python train.py --n_head=2 --d_mlp=448 --parallel_block=false --extras=["some layers without attention", "value embeddings", "hashed n-gram embeddings"] --init="normal" --init_std_up=0.038 --lr_mult_o=3.0
Each number is 128 + 24 x the weight over its row's rms, rounded and kept within 0 to 255. Layers, rows and columns count from 0. Numbers have three digits each. The size before them is the row's rms in percent of the matrix's.

# up: layer 2 MLP up, 448x160, rms 0.126, rows 153-181, columns 0-159
# down: layer 2 MLP down (transposed), 448x160, rms 0.0687, rows 153-180, columns 0-159
# gate: layer 2 MLP gate, 448x160, rms 0.125, rows 154-181, columns 0-159
up153 086:080116183100118117157157075096108200096132092149143126110131143144118132109126083138127128106087146101193178116128113130132136135104176094121113137132127131151148108098158117097137123145092165122106130125102155155131138122134135183143153162109128159140126137127159117153101159113146155094148126091143101148099146111148131104148131142170110128122074111128144117109094115111155131094129135134134126129097157089172141149114121158129097093121141170146119141149124136135124088104141114
down153 089:131119137133122110138146123148146183143151153108100126138139118129127139142148153112143190136097150125147087139125177178121145132122125127174165096117100118123129091116113112087120147130137063121125157087154104114137129091145115123094136121149085115125127119100124160135134128141174096177119153093129132126122135125148115187134121154077104132118124120094113177118128140115131156158150133114118105146096085063156153115121113157102138125108125145118108143064135153098094171143134135
gate154 095:147129138104158116134092126128165133127136073155130137123147131116141110156080147101142193095107110108116128138146142152098125127123093143088127141155126132119128146134167128111158159119146099123128080095157093152104137143116158090094167149128143132121161133117115099142173171131090166125096120126141132100125082176127108113150123094153180121123128130115154142146149141137144087117142113116127170094149170161100164092123115121111100102152158117149100106159133130148143163183132124
up154 089:107148126121154150085088133117146153141118083118131157148106145115148137101106156077130143152131160120165128135125160158099147108159103116120169129145091137177130120129148179111139119102091077134119053136130096118150127097132123145127172145134141126130103116146115127105154136112106146118122152136111146121165107125121147060127149118141103128127097106119122113153128146137172137135123078172159179123136145157128141106148089146145119080158125083119100129106153120111168132147091105
down154 096:132077165117061120119184125153148115123148152142123104096146115147132116145194120146149148163116084116099101158133127126156115144104112115128130139089143104094102169146120094136116148120126137110131118115125130157148136150072146129091116085176120134093143117127134145135118157138116077129157119166086090152105094130126110149105128185127122130129140148135136116127118195134111137146153164148081133103133115099104141174127149144142098146078116116133138151141145142130111149101131113
gate155 097:155154109098131157138148145126115108080149110167104145106126119128110111102120107124173136184140162172123129155102121132107096140167095121158129133136119101148142137078104176077109115142080105131153163100131162116152110145124108168128125129119151120129123138152099131138153125140110102134127156125114112076136116155129101114118131139179134088096113124155108168122156160130115087136115109084176104110143177149088093130131096125153116143112081122135111092099130112110107111137105092
up155 094:111107142165129089154110138132138153146130129129132118118172149111159136134162139112137127110110110077123128111148111146113137143062161130113136105113147156145112106180134066137115114143154144138121058162133080140114144160115125118114102136090105147156165094087126117105109141134166131131113111138158116125124136084092151171131125157112121158143153152113115127162103112124137181124128140155085152129141093139173130111119109126114134131103166148114177142135127158154163090088162151
down155 095:154162124106143119140096125125146165166169141135099136129121150139150128162121092129134107142107160149106127100094121101102102146100127144172151128151106138157079084144126158098148157171112101070094157139132118133128126126180151094127125110150131128159127106102109155125153127135158127122124115113066113123127169123108088169098170150148136109143113128097103140094113082100112141098118124131137091102136163122099131120177070100140153123124149143100124145157134139108131140143172118
gate156 109:140095142158085164081153110109065108150140157153135177118147154109122112116140156135069116126150134101156157095130117138192111128115116125171123138139113159162103090137147140151145144143131159132141133131153142162135121164097140118101087071104114130154152139155109164126109129131104106150130155134145145119144127102125139146129118087141158132104135089106098133112120175108142138086160116113121119155128102116168130129110118176091144107131107112130124098143116109188147130154133085
up156 095:174149125136132129166110145129159130099145081095153094122130109095153111121127115105118130134118178106097099141133096135145135137138136155126104150109110158111135150113121089135081134136119107101127137151114117111144099095133153184127152196190130106129129107103154131112143169119123119119173132154133110134096070116144101153122102170144109126150130110151133129163119088130094124132111085131157119122137101111116113172115136157141154127101124093136106117145187152096103090095149171
down156 096:112115175094132117139124132138139127119099116130094118103137144162125122119117139158159097129111137147121128128115130149097133082145123156119124113150185138118123097104067140125121138119117104120118103135099153148166115106179104207111145157164079119120135105096138085146129118131162122112140171190109134145069075106144128090160146093116121120110131135156128115158133131080125127149130140086132175119153104091124131100146107118130158146156128124118146120116126109162144159135121174
gate157 100:144144128089141118128103157105135141132085145184145132102116113132145122097131150138160051120135108113135151142107141134156114131144144128109106160153111129086137152059148123128153068122120129139134138126092145132116156135153148121110105153132154109148152150134112169116131133143111106148124141143106121146137116130075191107077147085107153108097120143129144103091138079127120155159131133173122135110122101169178162152123083095120094137141096159109137160128158137130120129096126140
up157 103:130154120153112078080104131088138163160193169152147133114142164108105113079132128116151081086116168138173140137111118168109125107164173122088164112117147144124144120116141093127128144148154138172129087123132140145103156129104114135164125155126152138139122144115117171151128142105085136132119117142094105166110142140124164120133131095105144103129104174148109092096149093139133096120150144140133168172129155135132129154120099139128073119135136120120137140132072124099118148141143136
down157 104:160168137149142161135137135105091128170157101079121113158166134078083119131129120119124110100095120118144124098140126098122137153121120161114137087129123114120124170104158078120101150117112145144123142134150147131170134165132119120132107125089090115083130113119102146137132093134117105165114155129112101137140153172143101117140136109130174107173124144111085082124133072140095069150132091152166163138155102142118114114125161151151122158124143121120146130151090134112138171168105116
gate158 106:087139151116164165124130177111122129118150075169115088131133106163095186135107098116156117103110147163113152149186121086150110101110126098136137104166156123179127148121127094115115139128144094120154133138083097099156144136165089136104143096149154103100095146121141155145117140123149165100152144155134128075148154138142106133125091108156166113100110120101135120136114126122155156145114163122128123136093098134132144123119122135113176127145100135159108183125100114150123102112140133
up158 109:145141150107137153127151170149164132151115139107134124161138114098115134126146150138126129161139130131139144120135144125155115126148138099108133150145140091107120135124114124134135108136135133135142111083147092122173130120121150164176151149223105126142137124068108080143099140164163181167130119103072124103188098153161122125139160135162139105147186142134107096138119138141134142126122109127143136139138129144133084141150128051103152118145148127091149100143095136110105115126163139
down158 108:158130133157158141134133133118136113105140112136112134131144131091101134119137097057103117143150144111115170144128151141126133132147115114093145127125122094132100130113136099115154096103162111139114074131162095134136110097126079167160157142141153139151137162095105138167113115154152152138119131133105114112163140156153142168140114127130131063098130115087081124211149088122147165120173112124095129111149125145155092141131117115146119150137118159081153095087114106138128169147125114
gate159 103:112104105139124173087122123147115111093124112145114129089124167151119092118133138143130109132170138103139089148147115123121130099135121183107119126119133190123138096125134136137110103131152117156143164108138151164129138156155103141085135118108098080086146108103142112156092084129125097113101176086138127103112104123163127128140097130141120128166108139164129143119101110127161162097181130143106101112151184104154123128095104170136122126152142134171140078151073098124115129101138118
up159 103:149139143121121059100124123109121137160136097094122104166131156147106113142134163134095159136117125122138129097172151152157176087133186120114112097135131085121144148129094159105159111135124160119102128138137144116136125135133087175132105148106189167138146141136154113152177113116150122106106148141159111142102136129101117133103103142145127116103120063096124090111106136106122135133143088093126154156158087165162143159119132128139119107144150146074168128159135131134127139133173140
down159 102:134158136163167144115144118122171141113116099130168134138139084131152168133104084080127169148156132139179149076093132135108153137116081131158112129150139127105109132135137122121121133116141143110157120135113147105111145127084125091196133144135101131150145115127124122123171157148094119126129148149125168087104134075141134164107103123120128109104135158106136142111109096141103133119146106070109125138134172081131155119107073146070122107122121142110143160115137171104145123155163135
gate160 087:080170135102114123131161125128151142138130121106088119170125137142141146101130110087123095158107113150125110159157114115144094124108136144121134124127141157167102098130113147126124142101201124128168141133128112091073156137138168162168101103154108129099126123126183115146076161142121110139150137107150130131137093144136130139159163095098164100105110156112136127128096136128167110120149137064147147132134100086076148145089153120139137122075118152118124139129132130113133088171143137
up160 106:114174140145097174132085131150126129187135125122101083167115171143095137109149125122095089131116133109122108107143153080095134146143144096118133117118133162109145122120125131111150131104098133165148084123112118124136111153140147157105121154144141115099156125145145122126126124103123120179102095104113138133121098135191122173138135102121185125132100092139075144134135129208163131120090119118132122153137141137074117138104150086155107138150111157122127157140142127154078110131117141
down160 097:156126079106114165095160132108125141116107113161059144135131147152137125115151104095143128161135130159137110132107102113095081166156155125107119135155157112146169119107130103121154081128117087120150127109163111146082137177121135125173121180110146097148115118130131142121116176162109116147107084120126121157079138123154155146092130149134151133111130079131123154154144149139136144137110092135121150184131128126116144169141146123113102137122088126160139138112102105085109091158098129
gate161 105:130134136120127111139116130133117158156139087104148148171130121122114164108137112113140088091107149127114111107142147158148131137121159113161108105130168179164107159110110097156135120158125152074162134092130123123106145109071154114130125108093136188153132132153152132151189166136110100123100109144129139130103105110185137100126082118128120117159107149161119171168108157131134093131109170112146108071139144099118135120139165137113097131113151127155125121168169135115148113118093128
up161 109:119112101127104098136140119119112107140115078161145093206122145132131112149096126118172103118092131193136168153138150128170108137090167108129133094126155148141091176113149121115156168123126164102141120053121143138113131134095134124094128091120170147147138135161143111122168184137148138111135094143102128129109137132175097117153130134099157120114126159145112112142132131108135132141132175108105100087124126122160163143165141140111096121148122156135109107127134146140116137092106130
down161 109:153114117130116131130149131127192145122121111143112120134109143130157133132128135151121141138122107133097134177084140097152133098058173142122131095159154105146107155091098091151141148128117131102154112106137128117117115109130115097114098133112132164146159108131082141155208134130112128091123064157129139106134098152137091117162069141097139107145156178114157141150153156125155131166106179130128137127113143118135147123133121129088130115094091098166131110119145141116136138111084137
gate162 112:129119161087157138128113131117138152124141131122094107165154126136155117149135104152146110189143124098127117150113158126137149163160134102155172081138102152144122130114092147124140112143149093109121150152142123129138167127155140119117096147187125160162101143147086109109128147116119150097115139177102128110097127157135127108130175108155119121160138103132132132137140144123121129181157158111119130094093132165203171071110143115114126125160146130112127100140092091178088133107114136
up162 105:117160152129140112141164106118140119143122158111153149154111162138109095146155122154148144154115122180126098097112113099154116138105106128089116142110162154101153080164133088130116124104099131134091143057096123062142117115151155110070138171137116151143100154115110088084093146128109130096137125157119139145139118121121134101105174142136115145069114122107140121105145156132140093135170120156103154143103177114140118121153137134132133098130147146102092125141123121145157141080145108
down162 107:149134127104118146140122095122130141131129058126120140119148129112170167158117163119122081116093131119181167129114123163144137156092165126113138078105076136134136125148157132117158123098117087129128148112118114129144142104144139148083127149140146132099137129130093167130156124186159110167120127127098165130129181121145109121144140141105114133141146174103134152094144121052163130123099140123112130140097097144105111110135118142104109156100097144111104085135177089147154130147103131
gate163 103:118142145085154140141117113119191144150114142130129108093134112127135126118090143155115151089131121149138117108166114089156135187121135151131114114119099144133142142137141141151098182098141082109128146132119183119082136163111135160123116106102133104139106091130146123152106148131134174120119115113153121146127130101114088120104105120127135124080124131157120178166134135117157114189108129136077166140122138105138133180186149147121091159089189113144128135102142135135127147152109154
up163 093:134107140125179123172144122099153104169152124137128149134143125103127126083135112151136146132132133184131108143142135127144149181134144121101150122131128172130122131141133112131126181118127118162131102131107122090157163128131133142113122072122123073126087075153110118188128164124138163109110137141167146126145182117114132144091107121172140107084121123157131134148101138134128121182105119137134134141124143104093165135163114124138092135122192085119118129114152114142095167182139146
down163 098:082126134155115122116126143152136129107097142121106119148103094157146099141108087145160115113162148119134141107132119121143143138145124099114160132129173174137104089146145127143082201109148090122076115127115147108152107107102120099124129176102106135108111115087130142148114145176108130156116148139131107116086140120145119187090144130089134172165137090083109159131123104124108148132135107091150142123119152112116175143150104139111115155144131144122174157096151163106110167124103135
gate164 102:157111082125095183171125110156163156105140157134145071170143145097118118117081110119136112131117097113136120148120119166147134127126130130123127102075120117163089105077134124139143106119105147106131070133146130134137147106154135125129118152120133107127127120085140114113104165161113101134177115131146120138101163149101146180133169110086107140136106159172107132166151127103110134129130102132131150135103145093129124153135084092096171153116130161153134160141110113135153085111158154
up164 092:105142138133131111115147132099133122112130090153123126103121099101140164133201130150113123164164124156151163120090128138110111132119123105182176121146164137104131109113131107093114112138097155134108131106155124093143131144128100169146126107108135145131124143129111093116141124061139151150117128139119168128114075134178133094117114101117153116148151120144144072166134110160148128146140170134151069136113155129108110093164176127116106089117114148112170082122105140127153134152168152
down164 101:173138125119127118080115139175152147143157155118111145124138089106118087097126105135149102111149184117082128158159127107104127148110126122136129125111126143128127136151155129138164159138129118131154151164166122141121200139076117145105095135095143160107107169109125103143101121187123129120153137082100141169119102124135166158107116140105104128132146167100098139157146118152140116129070122108095147159123126157112126151131157148128098136094114107124122072100114149090102135150112113
gate165 105:137128117088111166146130117192140118118100091117153168136143073092113132109143128139137132104074153124157133147143115165153140132106125133116192149105155125119141100129188117150125116142147138095124137128140128138157105139114123132149097145111118137103131130127155089143122143093098114132137119067096121138127132156109199127119165138153123071144127167178114105131090112112132141142136154121108109148106106115131113127152143093130095078104163135087167118124139155114104124128166156
up165 107:181132148134160091135122099090123093119138160103124129147127149095111132134129118134147154144112099150149139173118125104076131122161150102116088154142125117121143140146112117147173157152088151159093170128130165144102125126110129146101080081127136126099113154125148113147130143124124116135134139141101121142045166129142151131135134124157156172157117119129148184152114123120128145131126120155168176123151135134130127138077130162147159131047151136108129115168130134088148106128122143
down165 106:138156144158123159147153166138114097129125108116114122126170154114134141118134152130109160121154107115175064142146128165140153143141139141157163121131150073094190120127070104120145107160145131098147154131127077114134112099097143114153093107144159147115122140164144111112168130125138081105120118141142088153164093122110093154151127150121106101109089120102178129079121173141136136146098145093108107138143104117106146122112097146140146157133146136093088126108142114125112096142149133
gate166 103:133127090140129142153166104131126165106151124129141119156141100128129169142111118139175153099155138180122125134153125104115129113111106139195102074121171161165081113131142122111118148153172102100130179093082126124113129126113136128152123159145088136112178117108128094161142193112159179147145150085075123136145135106120150148144158126145140100103134109082099109127134130111099119135103158136114123128125117120145130172115125107117124134128122118113126111095133146135153142070117118
up166 103:110096135108122151153126103082147140147134130100145152124085178109101172137136134135150091161159144149154155155119136128110075125120117133095108161111096117107132117109104143108149095153084162112124147097117087172166127104083136127131125086114149102149127157110167178110142103147112134123144107087135155113121141136138127110108141167141120123107158130126113121121121098090138157116185147147198142125146094097115116117165131156128137114152140160114121125133089142147130092180149111
down166 106:131136111099113135112133108091170157146134125109112116126156098100111140120113114076159139144169117122093189161138114102138123117123187117114155161133108104161140090093158152121156137117138083111139161121132165152169157128116128125110131123125106101127132118118140131118115100135120150104124154134137121110097105105099097131106146177150130157138121123100138097102104175130114153127129130139192127127101114128144149099136154170154135116180130074073134181117120126115105133186130093
gate167 100:134123169112163105141070109126131094112144121127092152128139126161126124136136158128179137149134143122146131139121102095121178105160113122135127141097155131132136140130092149082143102128128101079174176117123186129148124121143107160117123191084103116146141134165096084151110142098114136116139121140111123110172102095121097141151089119132117110124152122124127123130178144136167147105102073150125135137132120127132115184123136126132114125088143132114104088131163097146153142167086164
up167 099:148067122151116101127114129067158096115102127088119110154096097180117119101155131139158117149150097121096095082103098110119147142115123063124132112164165102126133146158115114141156162092109099131107133123105132123148100134179112125146089147115122121159113113156113140087137093081109125161126114131160111112083105107138139095171103118141142177131133157123157133163123162138129157124140116099117113126077126087135116127128119142107130113148147146105128127162144152101151134099135161
down167 102:090075133094137115122184094103141152095123135115115130148117114138057136110128110123138141171166111116113131107160125131122127121128119143084160109152145107138117144155117136119123141159131140169112121125095071091114122158152153149143121125173170138143149128164116128108119120150114115128119129111150104115106083112092083129112139143181127119164146137130103147137160129111135154145182158081148114127129143089143147085093121123156110107181136132100107152115183100100146110112111155
gate168 099:168142117122128149134132110185139115108156153147123123103124106125085081151125168150107133117110148160139152117131121092123093124119150062138169171144145139111153132160094114149110093136119122139131165194144151165163092095124115141087129124143155119092130092114107141119118145137172150189151119131117152129133089174175128093138105145144159141139123125137161183136142143131136157134123139105124119171132126107148129151148114152140113080159164151107130129136120146097154143136154125
up168 094:141082121157159153074114169119152135110097135101111120143120153110083097159112156110123163154141127097148112155134141152122107109122102165138140101119106124098106073119138167056097131103138098141141134123116150121143128109151156125087113118124100152120137131126181181156092158126123130128137106114125138126150146108139138112171158122111145142153118118129144089152171161122100169143090088142165116086163093162155114113141138117137159155149121134148116145127109093166153124151125109
down168 103:066152097107111130136121103080109098148122164128088167099102150129141140093105093145130114134109096078132129113147129144134143111124165088127104136111150166145138182141130150147157124113115142147111161098153101122147152158101129135139159083144134086142131137153099122121106101149161114111133179149087121165107153113140131125120121116124130122178136167108134103151087102098124124132171101152120186129149162155098116127098120132143167130117104116160109129070141161144110136109127120
gate169 095:138100105143148142089131118165111146168144123109102151105162139132147069130119166127085132136171133104103139132157132114130118124142144078142131101149131141146122168089121110128154122109129104137132138099121104150172136158131111153167198169115119082144123147112131149105160104127125090183160131125118136121165175128116120149141110154107127106158136178094107154148119127091080126130133123143117121131112139129111089136161127142078123110161112134110160089160179131132152172113131139
up169 092:139081127150138165139091134156105114117129155122085133135100129137163117131155170110122142118134159129098141154112111087117118143146109105152120086161138129141122122127097131136185161129142120163125126091111103159144120142146159137195147162143141087101106164115120139093121142144118069171155160137101152136135136121100147114136107127123130084163120134146124129129130129087129103142106109158113143100091147137111124165153150170102154086152100148185140111152165155087154146145098145
down169 103:087132143141115150108103109102098132135065135133084103138155107158163148121124113140148128096143139118128108147089128132154126132109132107138155111118082106102082131125110135100176144151122137151133156110136122134123152168154146146139149120159094092102131114089112120079143138128138080134150132154117141168156126127085097138130122146099101091151122215116121150106150125093130145129134192112130164092125125128130104166134135126083158120118132120166170109126151173118155137148129151
gate170 103:123103129153103107139081137176160118108106165159105183106169157103138140115127111092141135086163168130142152138096134152148142117116146115178134111164154123114126124171127143112133143172103118118154153100119150159102125108132125133110088095141145092104123084147099117106125151126098124085141117122135143123101123090181136112104102103086179140123114155132122126122160113098087126151124153119094152108140113120104145135124097173142143108156109102146090164095153127146136175122116135
up170 096:137122121127165141117185161175139135165131122125092140159114126132124138147136127121151137120084134111120082140132134150130134140153124142098167198136111172106098141114143108139100142126140119148108105160166121128135095100143127086139136148104119137167145123115140141144124108113123123151150150168113139130099117117147131118103097163102120140147107158135159159111074094136116168129134124145203095169109165088136097150149141108171113128097152154112130152110103187106132082134098105
down170 100:125159113148150139100096171180148160129142126133122122151082107143114165146133121169142114111111114151079139177121128139157150125096169138123155157127132104120137102117145121133134167109145139115092114143119108072117109142113120182127150127082103130142121159157159098117084127098134144105129128139146126110127104131132157105100089084074133114084128123188148124130128106188112117124137125113126108135165143146127094137127128157133187132125114106068136106123158154138137104141111092
gate171 106:102160109091126123145122077078153158107113122166109128127079114126107173050132126143141104150139127133088150092145109136105132122092114102188145135115112100117122096119147134133102134131090123160095146146148123129114143157182159125135127141103107119137120156097140108119159122139150165164106082120142095148125118144145170108134126140121142115145172121174097090121120130123164101098111146112137116137117146144103138064140123119095127164149109127131146125145087107113175115122105116
up171 105:138138125078152111150153106127113101099161116112145080120076142147114109140149132142142096171125151136149101077130123125147115126123072115124137128123145145100138097114141131150122159142118134105113147134126110128074180106166112109098097101163107144138090131093172137138126125125130158198090121110094098149119145104144111172103124088129113082102160128131130114095108144142151122111109146108128109131083133164097132153099104147154109194136130155136157142134121160098121144115127115
down171 100:103150138128119105123099121171145128149149110147051116128143170133136126150159170155121127105113151128168141126193104127165122165119172092112136121145112157132141127058172117094106180139134143131124100194150086136106078121122124154113127106117062103148116128096122090129158124113135116121132128096119125130123130123109135127124140129155124113131166110115154153120146129127132095163104154136102123113142137149132130132097163145148093123108127117108160130080136105149116090103100146
gate172 104:133131124122185151163148129105145109137111133132165142151135154132157138142111120135117181111136123121125154135135123114091113136056135136110140129086107097153115122097126094107127121092106125095161150162150147108117144164133115162118134122151100124150141118087153123165151145136134080098114145120128180122101136121132119076103151134147159154178119125153138161125112098130157138094064117145076139107118100107152147143107159087150120054104102099146150140121147106137135145142142145
up172 103:117147098150099088117158121110142133150124159152132136118115129140127091127175155136158156113180122091179136146208135109135129101133125137143154142147087112130079151151103153107110105133125115137107101160108087113101110134124122111124167165095158142149126088110066132146118120112147122101117125172158129104143170121157128143108150146157168103125151089082093169106150102150134136146168144101112108105116125132123121100112138159132145129117085133138115147090132139122117099102158127
down172 097:134122103137147105111121122139130143137155083122151093128113097132157146123102165148104139062105112109133143109156123093131156125136140101161157154146097104123133135105158171122145169164126119130097157134155142153152106128135107161136112140140118088124108111106100145135138131119132179159161083083146111112166106120110158125137099156139124075109139162124192116094093152098078120117186131158128125095162109109145117117121122131125106169142128113098130136108185137084120103135127135
gate173 095:136089124099124107123132118144093133116117171098125100125149177175087135102143153132111163094101178091159147152121167085117125140136126108151119134126133181095131118114112135159118125063158137128146161115181072151153171137160104126141139140108084155126118099165091142139132119113156147103150132072147150130152130152109127134132141125143117128136111154138117162144134137097127083132119124130154116119131110097092108131160160141122147138171119127165153115111104115171123106116087101
up173 090:173202125095137118110126131124153149144091124104129115154147101151181119135105082138093102137096122133161101126121140121135135158124106117095142185158121104105136119140138130074137154132104107094087073147093119133125109134121118116113092185125138100145167110081128142146119131147146125123162147120136160128123131150119109117153180127101117140121127087121174086143148111113091152167122124098089095140135159124102098108129088118154100113124104120122162138123105153161144120109122144
down173 091:111090131122117141127110143135120152136144117139127171178161095124144127123114121108115113146120082097122125053119103129148122091118138124115057088144130148192085136100138113136113106150108148146149102137097192150135107124163166155143140121129128140125082116137128127163169134170133099109103124172128158112096149099130128140144095105140151090143136128108106112173129089113117118148115134121134134162153174129147145102142170145124094105116181149115122136083116146131129113130121146
gate174 105:134150081125110119146123145121115154134092158147152107079155147154142109126089126127114145111164154134082062088145099100109125115114169146105181102139157116123124126161132155096112134134094161092135128127106151181126167114145174111152116085073140107108160119176145121151136129135105124126128095130121142159082127108119101148159086108139132122114126134127091116142068131135117128142128074139095126117144137116113147142102130127123139159097110132124125159112112072151142148109135108
up174 104:140133131118143115136124109101103141124124154170105136078113095145093142154066133156166127092132163097118082122129131087145124131151130088117134153141128140147145158108105124092109137112127176102123121075122136168114147127130133143155113109075166144120182108171126105117135133141137172103131157128113152145115134121144120158130108142141123153185089085145107114135121135111134131119077102141103170131182151098146127105159113103139116143129118137101161113147109051142120126135140117
down174 105:142097128125100141091110144196151127165156106131124104121112129100162126079140140099142134118115128139117154096118100112101114166141128136099106137134114131160129108120138165117113134132160110157129118145166113124134133130105106141115146171167137137167103111089135136124087141143114096135168115117140135121182136183134104112132166091126124134132090148124149140141099075128144133131149198136142102110112118124182051135123140144123105132118133092122156135117100156106088099163101168
gate175 094:133130147161124100130115137122145158140207136127124082124125115091119103115111168132101113119122142106110174171135101119120139167108151125131134139103082124144116109127127122167124134126172145170117136137131144160081151097114127176123119120122129157120138145121162114104112116116110133111152058139123132094129117151153096108127062107160131117096111148083142143143133153088125120151143155123133104096110119153161137144179161119127160113159100147101156141104096138141085075113152106
up175 097:108143122102132107139153123136104075151099143142171146173130128122148127144149061113157122154119118182157117101115145108125118106147112156125143132121126134150150167165128135100087150133093113078149136096131125104193110166127138074084147123083136116135104087124098118158131136119137116137162178134102114110128135150134156148107136140117121136143177089179130127100054122111150107119138128107127143123143126133111109080097140105136139154112155129140122138121133119107120168141105157
down175 100:135145113119102106150136082171119163136152130123086144081155133102116141098146153100116091161157145136166119146128100082099103145149135123130167105136129125101150161093159116153158164111098106144116104135141111145106126116139107142140124179186138138125152125136143127088129151180104101124111160145157107105159155164143122109124113085142067112124097120114111151163134101118133154119138163140111127098095104132153086128084070110126140164129116161108127112156128160133127141128138101
gate176 101:124112116123130150129090099126128102121151148098156127165135124122143136113134095105131123157120128098145167111101148109138135113109109070137111126144132127097124140128112138171094124102181100152122167099152105180104122103161095084146146103136182136152167097168094119108109185105122125122131159130143187128163179124100119128122145132150088141160119119137150109149143112097159066148116085144133113091157171085123140148127152128121137126140129122080110115150130118138138117132145105
up176 097:107138068121206132112119123116127129109142116107115127116103134141095158103128134148111142123111116115159109155129142138108099137128137122151113148107119084110104153138102132124139151135149126133161098087141113128141115122161149160104152144150144096114126113077124130146138159137137086171139127131085115113130091166102159105112147133149141087073125150118086095149155120177121138159129137084137169141071064109111145094164181117129129153084098093137118138134128141105107140139128125
down176 100:113142128130116149119112121132114095139163132116101114095130122155142186129138118131169112123118146133112139158121156125115145130152110157109117116127162099137108153142133118151123102113156078093102129120117088135103129096184123120149141153178141107148151099125123086115125172149156078164148157154167165096131135110151131137116130144124120154139134075136120123121132126089096151141097084084188169116156110059108102120119135099185124145139128100102136140135133135132081137122161103
gate177 097:144122107121136152085112166127128091077131143085094163097149194131084153181141101145108112124163163122145169122154133101091127137122113104177107092143130101128112111145086146150118103098147142154142126098152101142153086108159096114111184104116111132174167117158133137126144118153117105159115136105111089115093152133151168110141109113143165136117125129124130111111108138122115104138124162137135127172163136141137118084153121163156132107132139121098138114123110128111156099156123098
up177 102:136181172153098151093160117101144164154150154133174090132120107120114135145086152127154110119094088110117119145089143132165179115142147108081142104103110144122122108173105125104135120156127147119117114128105160150141147085098188103158128115099104149130131102131111099104121113130191104107135119184135137092156092119097132100125143145147118139181085145122141129131127086148116117103136108119154128096067130137126110128118147095113113141164097128134117128151143113136146119127121105
down177 099:091115062132136136122134117137132142118138094137103070142119160123126146142138126146159152138136143098108126118120135149125083123156110143153083136103162095111124130150149134143132130143122132094112149128123107161181106097160103230118110154126111118150123164138145093128154119102098131154112114108144064184153120143111161139144090143110099104107106153141139108139153096113162101138113132165126131098153107080125130138140133137144172104111101151148158130100158125117136144102125141
gate178 095:132143153090138123141136186147157148106122152138175143127102080113118115125147136155106082144174129130116141127121107145120115146135105140200145102077121137144100149101127126130143149146077139109133101139125098149119161116129109115113101129138135088168109120163140121147128119139096132174125105163104089143093131115177120143132106141120148112114138112095125115106116136135112131093096107122072110141117127104150131156135166144131086186139184102150158097151145099118152091130105171
up178 099:115146124095164108164096154154167079159128142117151125126104146082156139153170111146111106136151141112114142142109123123109118124163098138150115142106125109114081150115169139110140143145074139106156069140109097108129153144140099135114055113174107143123121159167149130145127117143099161149136109159125111115121151146136138125133128090138145088152163095117143161140166147136125175100118094108132153110128133092155105163134140099128127146134152113167114091143100098107140080099118139
down178 099:107124125142138128117114078111113162154171127130124140111116108106136087129137114119104143165129119124152177155108148136128162084121103108109178088114091133107175067148159144151083113127074135147149138093095120117129115114131073156105143113135094117130169137149113155136138130113127143116146162112109166092136168178160106145142126112116081118119113117167133107173118161127107132121113191121126123125120117126134136134137174135144151099143089150079139108155133134155104112142129111
gate179 106:161111114082150155122151131144102127110140159073099138119113109090146136123117141119128118117119136134094165096134078139194126166141122149122133118083125135105135102112142111149133164133091134112103131122108106149149123169181088117133091116144141147157122112126118134138137089123161144116102131107112120132108131156142145102116146167119161162145123121165152134107086163140140108113118109137124142069126155129122114167138142140167129166134150133091171127056151122102070092158152133
up179 095:188103123128147141128149130175091115120174122087118132130133108140149141139138134129097154126137109133111164122112129157136109151148138138151126155122144081120161145109133154159112134134104105122106117160111126078131214158148120121188149133130141130108110142145068146162090090108122148132105129140147137082112122110123166134100159158122130101151180105132161110163077115100151142120114107119124156070122155113145142147172098139105099149139103135109134125128119148130133084120151133
down179 105:086139110132117137097146108139078112165160116155146088112147127146136115178123117137134105130134164099136147135146137122155141106171142139141122125104129129165114132140144123117129120111101140101140134167128124167092127172148147128136109132181108134131163085171097131158152172127134121132118112119112143065095183150159147039148106096130138150122096082136103128139133148118124120122118150107111087161117147122151111109119134115123079081130139146122152129108153118109159130071146122
gate180 092:120128130118131100131140091087100136131139153171141126086111152139151113116093130128148107133128129145122124118135140131173122113108139139110121117144162149148088157146134131138112153117117123155080090110105122144118117156134131177152158124134108152142127186148131145179113137104138107137170133145175120162145196138136120128133175148177144146162138134132112080112117138134147145168165125140085147145086150164152148148108149182148076105145152146100118150131118134107180124184132115
up180 094:129141083134142162147150075131112137111137133153118166099118135169135082121192143099122111142147100152122154131144094178163152096087137140147097093169150160125100155149114112169145127140138117128141097116154161122091098171137160157139125134112121150125130138098133154142144163156116081149162156116131120167147152164144142105151124097101114148107115136120120157144114133109169103157143154142074112097129118133107127141135133115143121131152125134142150136167153152102196139141143163
down180 089:179142126141123136109067170101139168139128129121138134157150095128133155176105095116153125121107124104159125123125115138114147139161119104148162128110139062141129139111098130077155138093151111131144138156131150104128127097120068138068105154137144131148081119108139101143170123141115175099116135162104157104077144118147127163121103140149134092143130115138135140135150157108116162119144160146152165117182142084109127107157113126148110096126139128125138085123082148120108140142100109
gate181 110:152097144101153144096115124097144118095134124123064156111155146188152117100138110097118142133119136123073133189172093101113132081089126139122116100169139159133101135104136145166140124117133124137151121162110150146107130110112129144137142076109074125064124082096132129123146127136160118106093136099109110135100108119142129104177120097149122158119147107108146100126133163085136132127178124097138124151147153118157144112131116143130114140116169113151125165137152138127143119115123084
up181 102:095097139142224093123118123148148110138109125153164127135147122096143148167118132165144127089137139119146107151136095126144098106089135125132158134166095124143111122132129156164082101090143147100105108090148118124125134141166113086124136148123124123127109127157097115171141145127111094148154124157155133147128115133149127095100149140099175125098146179120119105096144116122149149093136158139095091117102142111104103146175125138153125142099144148192154129144136158131153127087140099